From a checkpoint of a small transformer trained on Wikipedia.
Size: 16 layers, width 192, 6 heads of 32 (1 for keys and values), MLP 384 SwiGLU, vocabulary 7352, 7.77M parameters.
Training: a variant of Muon for these matrices, 103M tokens, 6305 steps.
Each number is 128 + 32 x the weight over its row's rms, rounded and kept within 0 to 255. Layers, rows and columns count from 0. The size above them is the row's rms in percent of the matrix's.

# layer 11 MLP up, 384x192, rms 0.245, rows 273-278, columns 0-191
size [100  77 101 104 109  95]
[[124 123 115  93 128 125 106 133 108 165 112 129 147 123 117 101 152 115 178 152 124 162 131 120 162 150 105  99  98  76  72 187 142 137  86 118 215 151  84 162 120 133 146 100 126 112 173 155 124 172 100 126 149 185  96 170 154  81  92 115 136 124 144  63  87 180 138  89 161  70 105 136 129 116 143 138 142  44 186  59 161 108  97 154  52  67 171 158 201 144 126 114  99 143 100 167 174 105 128 142 142 121 144 152 122 141 152  86  98 137 131  89 142 193 102 168 109 163 140 182 214 174  86 162 140 117 149 131 149 195 148 145 118 104 128 130  90 156 148 102 162  91 134 147 119 117  92  92  99 134  97 177 156 206 116 108 118 185 170 106 125 115 158 115 153 104 125 150 154 135 150 119 119 106  59  82 121 167 132 127 124  88  84 137 141 127  94 143 128 110  96 126]
 [131 128 163 164 108 170 153 147  93 152 180 212 136 139 154 141 189  97 107  86 137  83 141 140 143  77 113  87 113 148 158  96 168  74  90 123 154 152 163  95 133  70 133  70 113 143 160 100 180 121 154  96 126 161 119 106 119 103 172 120 116 127 149 142  84 134  99 133  92 122 106 107 142 105 112 142  58 130 106 103 150 162 158  61 139 101 151 130 154 142  80 124 145 103 157 183 128 123 116 117 132  99 172 146 179 149 134 104 128 129 140 156 170 183 130 151 171 147 133 177 174 150 197  91 197 135  80  65 146 125 132 180  73 156 151 137 147 151 150  99 111 130 154 174 134 143 117  61 146 152 117 103 168 218 176  97 141 146  86 108 117 107 112 137 152 149 117 135  92 165 166 101 142  96 110 111 142  79  42 150  78 149 133 129 166 164 110 146  76  74 109 146]
 [144 143 125 161 140 126 142  91 130 167 127  97 134 163 140 165  61  85  61  97 153 102  80 134  89 146 141 113 142 191 195 116 130 107 106 105 105 156  99 146 151 111 131  92 134 123  49 124 178 152 115 156 115 164  96 129 134 125  78 151 176  93 136 112  61 141 121 129  87 134 166 133 131 136 145  76  99 133 148 195 142 161  75 153 118 143 134  90 188  58 134 125  82 104 149 150 131 135 106  91 121 157 164 105 156 190 134 148 138 190 114 125 126 128 155  97  89  85 150 145 122 178 105 107 157 145 143  86 158 123 147 112 200  95 160 102 155 146 177 187 130 143 186 146 167 131  75 204 136 190 165 142 162 117 172 146 125 105  47  94 124 186 153 101 141  86 118 154 147 188 175 113 169 144 128 118 135 143  76 128 141 140 135  94 137 143  85 133 175 112 101 103]
 [127  87 103 163 161  60 111  91 164 119 112 129 137 114  83  89 138 175 108  99 157 139 116 117 139  78  88 116 155 124 133 129 129 122 168 139  89 114 110 168 113 141 102 126  84 188 184 152 133 113 131 147 176 219 129 109 193 161 129 118 111 157 131  78 113 142  90 122 103 109 164 103 140 136 108  74 125 116  91 147 109 109  99  74 142 122 134 113 212 148 125 135 157 106  58 104  76  87  79  91 114 168 190 137 149 156 116 160 175  91 135 113 136  80 107 167 109 121  91 164 122 118 121 149 134 114 164  97 176  92 132 140 124 165 158 127  80 109  84 166 142 197 160 151  94  66 138 166 107 159 105 144 144 158 120  92 149 127 109  92  83 103  56 108 129 128 147 118 157  95  45 118 104 110  75 134 140 160 121 127 126 128 222 129  71 138 146 154  67 172 125 136]
 [168 161 160 120 114 168 124  83 133 149 142 103  84 158 124 141 148 130  87 151 127 131 133 129 171 184 106 153  89 120 136 143 153 101 193  69 130 142 137 145 116 168 153 151  94  94  88 176 154 103 105 141  78  88 158  98  87 155 102 109 182  81 170  98 144  81 125 128  46 193 147 125 145 158 133 115 127  85 156 112  88 143 114  83 148  74 156  92 102 142  64 145 151 107 154 105 121 128  73 131 135 114  12 134 107  44 178 148 145  97 171 135 155 122 109 119 149  64 171 138 137 135 131 105 159  96 136 125  99 120 149  72 131 112  98 154 104  98 120 101 175 150 106 121 114 160 173 108 117  67 106 128 101 162 150 116 137 140  71 108 116  55 131 136 137 192 162 119 113 142 100  93 141 102 120 122  90  79 135  86 101 172 157 147 122 113 116  81  57 154  83 133]
 [ 69 153 145 125  87 145 108 126 140 126 103 122 121  93 159 125 142 123 110 182  81 203 119 154 138 166  88 120 129 105  99 127 129 177 125 100  91 129 149 206 101 124 118 107 125  98 150 103 166 173 130 148 174 160 137 116 130  76 113 105 122 178 149 130 165 182 128 172 170 128  98 102 122 149 139 169 148  99 135 151 146  63 132  93 132 125 125  81 114 119 103 176 235 126 110 125 100 123  77  96 143 124  67 148  96 212 106 173  97 137 141  88 121 179 138 106 110 125 136 111  97 105 136 103 109 139 173 129 116 143 123 130  60  89 165  81  61 126 105  86 189 107 137 149  61 102 149 121 137  75 150 186 103 116 189 138 152 116  82 129 112 143  69 129 105 118  60 140  91 132  90  89 130 197 147 137 130 157 160  73 123 183 175 131 135 136 125  89 161 102 113 118]]
# layer 11 MLP down (transposed), 384x192, rms 0.168, rows 273-278, columns 0-191
size [102  73 105 105 103  94]
[[147 133 114 116 213 189  94 129 165  99  93 128 192 179 147  98 140 178 110  85 116 138 123 134 143 139 165  60 117 161 127 118 128 129 120 132 124 121  73 119 175 120 123 163 157 186 129 129 175 153 127 128 127  42 146 121  97 159 128  97 126 130 122 132 108 137 126 136 139  35 103 111  74 129 149 109  84 108 145 147 163 146  85 154  95 122 143 108 111 132 124  64  86 155  67 129 151 192 148 134 129  91 154 131 112  91 102 118 119  71 143  76  94 141 130 127  92 192 139 149 155 211 169 106 102 184 110  79  89  54 139  79 157 108 114 109 113 110 165 161  85 102 137 123 160 134 185  80 183 108 142  68 132 103 119 135 143 148 134 116 150 160 185  91 146 101 134 142 141 144 179 127  70 189 128 110 146  75 142 120 132 133 141 131 169 178 109 123 155 176  98 109]
 [133 110 134 107 165 118 100 128 145 137 118 170  99  96 133  93 119 166 121 119 134 160 144 100 140 160  54 151 128 125  97  76 143 147 152 115 158 109  99 187 147 124 148 177  78 123 115  87  86 111 114 159 124  85  95 107 130 100 108 160  96 129 175 110 103  86  79 114  97 184 151 107 129 108 130 184 121 185 174 205 140 127 130  99 157  60 116 124  60  81 115  98 133  43 161 148 126 159 130 109 139  94 162  94 132 144 181 125 109 141 111  95 169 103 133 170 149  54  48 120 198 109 158 163 109 149 122 105 131 144 123 138  95 122 134 109 146  72 137 160  89 182 187 130 141  92 157  64 109  89 121 118 177 140 131 162 145  60  63 133 163 137 137 110 102 202 113 119 128 109 161 104 144 140  96 154  85 105 115 166 125  81 125  67 157 126  99 123 158 170 105 149]
 [123  69 127 157  99 153 143 106 108 143 164 106 108 118 183 156  74 130 160 101 109 115 149  92 104 117  96 113 147  99 118 126  72 140  75 133  92 100 113 125  92 133  96 141 143 171 151 129 143 144 135 110 131 119 139  93 135 107 199 114 151 165 156 137 112  88  56  99 113 179 141  81  72  67 170 175 142 179 145 136 135 167 114 118 199 173 150 195 138 115 137 118  58 158 134 165 146 141 125 122 140 195 162 128 167 174 113  91 144 147  57 111 126 102 141 119 193 119  33 110  96 119 132  93  93 129 130 132 116 122 103 121  99 115 143  90  77 133 118 127 128 147 130 153 102 108 128 178 145 124 143 150 121  99 138 200 204  85  95  85 117 183 122 119 136 151 157 128 173 106 106 231 183 163 129  91 103 133 127 117 134 173 149 135 183 132 154 121  98 137  68 157]
 [101 193 175 161 150 118 126 200 145 184  87 157 143 111  88 126 125  90 134 125 129 154 128 161 166 106 156  93 179  65 113  98 115 105 115 125  81  86 144 169 155 125 140 108  83 105 133 137 162 136 149  96 143 111 123  69  94 132  59 152 116 163 182 147 108 140 123 132 104 115 200  84 152 114 224 152 196 143 155 165 108 188  94 127 143 125 142 166 168 147 124 121 145 101 153 158 162 130  87 137  83 104 105 162 143 130 128 111 106 146 105 145 106  47 175 164 123 195 114 127 157 164 114 133 119 122 232 166 112 163  94 130 164 164 149  78  57 180 136 134  75 119 130 109  99 137 145 181 128 150 126 144 178  84 133 109 182 134 105 129 103 137 141 102  76  97 129 125 143 105 105 135 129 122  86 126 132 151 131 149 206 153 135 146  80 101 125 115 121 106 165 128]
 [129 186 150 126 160 133 159 156 133 141 115 117 150 137  97 107  98 144 158 119 131 122 121 164 116  91 106 135 125 162  75 121  81 138 100  79  77 112 173  99 124 130 110 150 171 154 115 177 108  80 134 101 107 131 109 106 122 173 104 129 155  85 147 112 149  68  96 131  83 153 101 139 168 147 134  61 138 111 133 139 128  80 115  92 128  98 194  61 112 124 126 145 108  98  91 103 129 139 115  98 181 120  94 100 104  73 137 203 151 155  87 124 119 155  74 112  99  68  77 138 102  80 143 121 101 133 164  78 144 178 198 151 134  97 127 159 108  94 185 119  82 134  88 100  93 154 156 125  92  82 112 196 162 161 123 133 149 121 134 137 188  99 159  71 167 118 135 154 125 104  58 115 138 110 128 165 156 134  27 119 144 113  86 159 193 142 166 122 154 194  80 109]
 [180 130  68 176 131 101 120 121 143  92 172 139 181 139 155 106  73 114  67  95 150 145  76 103 135 127 147 127  95 112  71 173 120  83 135 131 114 139 151 139  77 151 158 145 152 116 108 107 140 142 156 107 175 115  99 150  65 153  90 110 143 179  68 143  99 133 103 130 125 134  60 159 129  72 128 100 143 158 107 130  80 151 202 124 156  92 156  78 148 204 108 107 105 129 106 169 156 111 160 143 159  80 127 159 146 150 132 130 171  77 107  81  91 120 161  90 178 153 126 144 105  53 149 111 136 112 154  87 107 135 129 149  96 150 108 127 100 151 154 141  57  87 145 164 144 119  67 108 115  78 164 118 134  78 102 133 139 107 110 140 122 104  92 183 144 111  83 166 135 111 184 160 131  91 110  66 119 108 173 127 133  79  83 139 134 100 132 172 196  89 147  60]]
# layer 11 MLP gate, 384x192, rms 0.229, rows 274-278, columns 0-191
size [ 72 116 105 103  95]
[[118 124 115 168 170 113 157 112 108 161 185 124 181 129  93 131 143  92 163 156 174 134 109 205 133 169 147 161 137 130 146 154 100 117 145 162 155 157 130 123 115 144 110 148 142  76  95  47 110 141 141 124 149  92 162 134 167 168 149 100 119 128  87 148 145 139 136 156 121 166 154  78 166 118 155 186 164 145 184 159  94 118 121 104 116 141 106  66 150 124 119 127 125 149  95 116  99 111 156 116 101 158 151 146  69 164 163  92 180 107  86 131 119 139 102  55  88 176  92 132 145  60  74 102 121 127 124 122  92 138  84 128 148 182 167  76 197 176 126 137 156  77 121 172 143 175  97 158 190 132 143 170  95 137 121 105 180  99  77  97 171 156 103 136 122 110 142 160 129  72  94 149 116 158 156 147 152 133 141  93  89 126 128 112 104 161 108 116 125 164 242  68]
 [111 136  82 124 177 134 102 180 118 139 136  84 123 114 128 169 113 189 151 100 157 175 118 100 132 106 178 160 128  77 161 104 123 149 156 144 165 149 115 157 101 189  69 140 160  96 142 112 127 191 154  86 144 186 101 105 178 191 160  79  68  74 119  53 155 115 132  95 169 115 140 135  78 135 153 141  95 174 122 119 134 149 109 171 146 114 152 142 114  94 139 111  72 108 139 180  99  98  98  82 205 165 171 138 166 109  97  85  99 147  95 156  82 158 144 103 141 134 100 166 162  84 145  75 124  78  98  95 147 141  65 100 132 110 132 118 101 134 100 139  74 135  41 151 140 139 142 143  97 132 151 133 107 172  67 128 124 109 154 142 127  87 137 105  95 129 117 128 129 151 120 126 140 118 151  88  93 160 151 128 175 118 129  42 149  91  82  87 101 101  78 150]
 [108 205  96 112  85 124 111 136 200 162 134  83 169 148 137 102 182 166  94 113 117 175 133 103  93 150 104 149 123  67 161 109  94 114 125 134 141 134 127 109 151 182 171  97 153 105 131  79 108 124  84 132 121 119 104 108  64 132 129 129 135 147 185 134 203  79 160 171 136 107  81 208 113 156 104 106 147 167 146 176 162  93 108  99 130 171 122 118  99 142 103  82 189 105 178 159  95 124 147 118 192 122 167 126 138  48 139 141 123  95 160 177 129 150 125 175 136 119 112 129 117 141 117 108 214  90  72  83 149 123 139 109 147  87 137 113 119 120  99  93 150 166 119 158 157 195 142 127  99 172 162 129 134 121 140 109 199 130 131 154  51 134  74 142 136 143 127 118 166  87 104 107 116  93 132  61 124 150  62 138 110  98 139 163 118 162  94 134 111 131  94 152]
 [106 112  99 123 126 104 103 167 107 104 126 127  80  63 209 158  56 115 158  93 114 169 132 136 131 135 122 136 115 106 154 154 147 169 141 126 159 123 177 140 109 128 152 121 131 130 195 125 106  68  98 136 184 140 128  99 101 195 155  98  80 110 121 182 123 155 102  91 148 114 133 144 130 103 138 168 112 105 108  95 126  71 157 113 170 163 108 132 102 140 121 202 147 119  94 148 137 176 192 149 164 122 135 119  73 150 170 149 149 106 146 212  98 131 131 155 155 120 108 121 122 200 180 141 149 139 130  90 127 140  71 138  83 124 123 164 185 144 119 146  99  99 136  65 132 137 137 178 169 175  45 134  88 129 204 105  99 147 116 140 207 211 102 116  43 151 152 133 119 126 118 121  78 148 140  90 170 137 113 131 119 157 163 131 120 160 134 139 118 128  95 134]
 [133 123 128 132 136 147 138 153 130 131 131 112 106 160 128 160 153  76  77 121 117 154 142 149  79 122 161 158 106 105 148 120 179 151  81 183 115  98 154  75 141 197 126 163 131 165 166 147  84 153 205 153 136 104 114 135 147 139 171 152 153  67 139  84  90 116 134 165 142 100  54 113 124 123 178 167 142 128 122 167 131 174 123 143 138 106 136  99 158 148 114 105  97 161 111 162 139 138 133  97 148 123 137 106 118  97 164 118 104 111 134 138 119 131 100 164 211  91  89 180  91 108 164  88 142 106 165 132 134 103 129 162 153 127  32 126  97 138 116 124 121 114 106 161 106 199 187  75 111  63 160 225  99 100  78 197 149 105 126  73 107  93 136 150 134 159  96 100 101 152 116  88 135 166 162  91 136 122 110  81  82  99 161  98 136 135 171 175  61 133 100  78]]